config.yaml
d_model: 256
n_kv_head: 8
d_mlp: 832
vocab_size: 2048
init_std_qkv: 0.0435
init_std_down: 0.0
lr: 0.0115
warmup_steps: 200
decay_fraction: 1.0
Each number is 500 + 50 x the weight over the matrix's rms, rounded and kept within 0 to 999. Layers, rows and columns count from 0. Numbers have three digits each.

# gate: layer 3 MLP gate, 832x256, rms 0.178, rows 509-515, columns 0-127
# up: layer 3 MLP up, 832x256, rms 0.178, rows 509-515, columns 0-127
# down: layer 3 MLP down (transposed), 832x256, rms 0.16, rows 509-515, columns 0-127
gate509:472483507384457462477497572505504494548494514615586415491452493540414482479489434458439506485508497455463436441495569470510534479400418404504528538308479551478521526502500543610524412476493499425564541530485453525502493529561580492483497491597376478484527405529466539576493562468462456485538503422426424424403515456444462548470461529575441473531416449551512508506516524550469541550470
up509:553539442467475486536547493523542447395407504473488536515698486472592409556460488590482485493526482574630458483564504448537448489549504500475501488576491466431591542445514439524435502515517460568462435486531520498536547466451515595453491471448496517472496373572467610427526449536563592473543497495537530531561467512497490563457493481501549510527527520527520371449527542563514590441565
down509:575437487474497440473534527494604509457499368448477519612538552498472460506417444592412406583547443513493511545579462483514458497505455580480443431558444511524450497521526470414442505441552450488439505505594471429487516506487472552545468516498497538494554608455400528443447480548469488482557408418488564509451427532488528534569517485544445523568504498530594418369382429497446430534580
gate510:521528512498497457500501499572584474493440460480487536585405479481484476564523588475531428493469505544415588465562487434502418424451565591439497523523650563501481558447454562496446480457509525509481503512494434501553548471499479473481545446512518515524464482619458613441635471485524473478499511583592475467578530555601442487521501468515555544500487560444514484496512536493529488522442
up510:526435586560543497503456509404510485510495495581597487555502454416499519490553608369576508506587536504504520526501465443547566525503481423538480501503530571563477558507446577425436530430453415513518558547468583574412499498632525535373519536428511390560521425518531398481475483501550475509531532508494426464553519455421559611593445460440482564504611478436380564422525434602448477517494
down510:537535481550549503512459495457504477527479515460465482494554534455449507514542565478510501509501492435428623394511535506392435440560606486513455503477571392444568542534540524475600494565485557554603508453494531574454524469439580614486485490345498500571460508487557496554556504430529475521475381483443456521536516463481519580586559455469580549489449475558581484616515497425574534641532
gate511:527614523558516368457450513575537486412531487591532501519494472434454452450568465522422500484530485566551474513522556443553490362502521501645502509469529468527430491430487496436508496579458502502486465530508390513491466497511582505454518459523575461505468495495512495384544473503474390505558423519495614426537489474455535449527420481475489519539497585420546572489540493516570424590457
up511:497478368462526467500468629513541528456497515558542508557437514548581457482580560445469415456468548505506471514486443492501452572445501569545449531529466573506519454503555510418412580512634526528571518435524473584493477492542384468538484537500559488561488441567350436509402576548482320466479522501496457429563482529474565532476455466452482551434562512458501481492476506483423580460555
down511:500509492491536475458478414514546558523501428449524413583510497481480484515528456546523502503455485458501490565444506485598475402492481523543598479384463511516492503429485437439516484539531410541455467555511437510562486553472423445448520460518428501558439608489528506448463504520453449461474564563487591460465543510512501514537529475562534458463501549553543559571402562576537389511474
gate512:397594469388456402488586450495516434517539522494453539518554515379448555493546484439441528483460466468521558464441527452584563629592437551495455569522528542416515454510505551490492499461498581374526575476453457561561532546461557460492557481445464473542472380493563577507493580485464557543415460538532517442553576495473467524448553492467493412572572476561502483508521527569488544586395
up512:532416462547540404587527528430392519469567476452502519463450452558476511450538569537513442504419500438479465493492495527517414524556367510432513418519482528517492506528594479473532512492476537558538565575533530386467374533537536480353473442533632472493483551496594497560579485517494431461454473429479542501514416519452441453630447486448481540492515607499454570526530496395443476559439
down512:492455448533521459524541505490472575393516493578533506496462425539466458517530485531434446364504549460485530481508505540512495588580426488509460466642423581579446404469509500554503533434442551386480613558540522584496489465448557554368473511519461441480571543542527471619533481428512453413485482478553503429528526511622479423559575473448447545463465587516473574532432512428551441572553
gate513:483592443503567464464519480543508363512515467578512575479462577455509451526452521480502449517535487565484409490602509494534430492418501413503472558473560500480410521472516601542514486564470532420554485527539513504530481570510589489560533477508488487420543465483520465520523526537517487458515484514447482432536456427521494492458592504406508508539403514466488474547437434428511447463436
up513:514474545495511505607538429490539568389579581485445406456479533464546455473445561507472534530476510505500503486577558497475539482513509487448548547565444435519596528599409481436512515483474513598489433475494471467516433452512504436549475516537509490558522507427502512463460404457489487437584526529574525398518416505547563513496544498504517552393621530427566483459424476462525535478403
down513:472549563553536479460502539479538457585425517473455495503479495560390490520495455440446434526492422468487528523487436471525479529535582548530443587545499402481492450481483564457516397431493482528541435476430487423428533461506515523492519503583448517477477513504505492523431481473538492619540501427534525604537565432477568478552481436393593448493577493510582566440555469468465369552662
gate514:425421461472531481599520527548483578448429472427512405561457496504503405529541561435474432584484492459395477530552518525499459489482523512523463533442504476445445405544505495451487536523521518588553457504564504543540448497443479413520571517483580550521484519451490530472601493454485554385403575387571529547465492434552411581508509531522500553561507513438520517453413468468435478520457
up514:467494520505495507595482590397413548526412530545522449622472464577482570567507660552488535453459482338444557495615501543530470456507466514547462521413441484418603519491494437488429524540465504632554498558450520459487415577462547431478502542483441470601502561495490420674501510580553522502429680588485526499549521464562404443462535443506460552489564463512564465511485521467420492525531
down514:513536488484503550548545520402530413548465510532510489484489420484576497464454482413515560493496550478461555477489494488491561453585400500480494532569468530491543482475408477454545519468560544541490525449469593584480507589446434547442428501500510530514524425537483406426446425583468448516504392538448491548534534500571485567538545489513505488500503524524490507571562460545493526517558
gate515:483506554496495500549456475481567485529499480459547519524494434477568520509476463484514475498534478463487548518418552560533548514522454467485412475445528394489481542600476581537366442458483574558516482488405466529501491513498453476496498499530460462495415454481519577543514494466509504462535499491574524578520541551565443481478608485518518495443453484573495422563507478574544517432448
up515:489419491507535526464472571419531496586519549478522455456556399515499515495444503446540502510500555470413501442562524547489477502487461548505430532478491522522494529435525594456637546546449526559454492454481478493496426411461536489378535454460528441497486541559520478454468494567519513541498492436544516460469523482497438452551389553472475523463494514506468505443469367425496400475489
down515:521482553525492494441494498552465489589497449438524366486458475551427467577497484502550563518504521484505447427555417527487476577536600565543496553432475523414563425428454484502554413520566521519522511481538518505489517515494547442479498505502498484573552562510420460469432481365496556473556508514543531444556503456483507444557487533466598478400474468453545503448443527523494439520502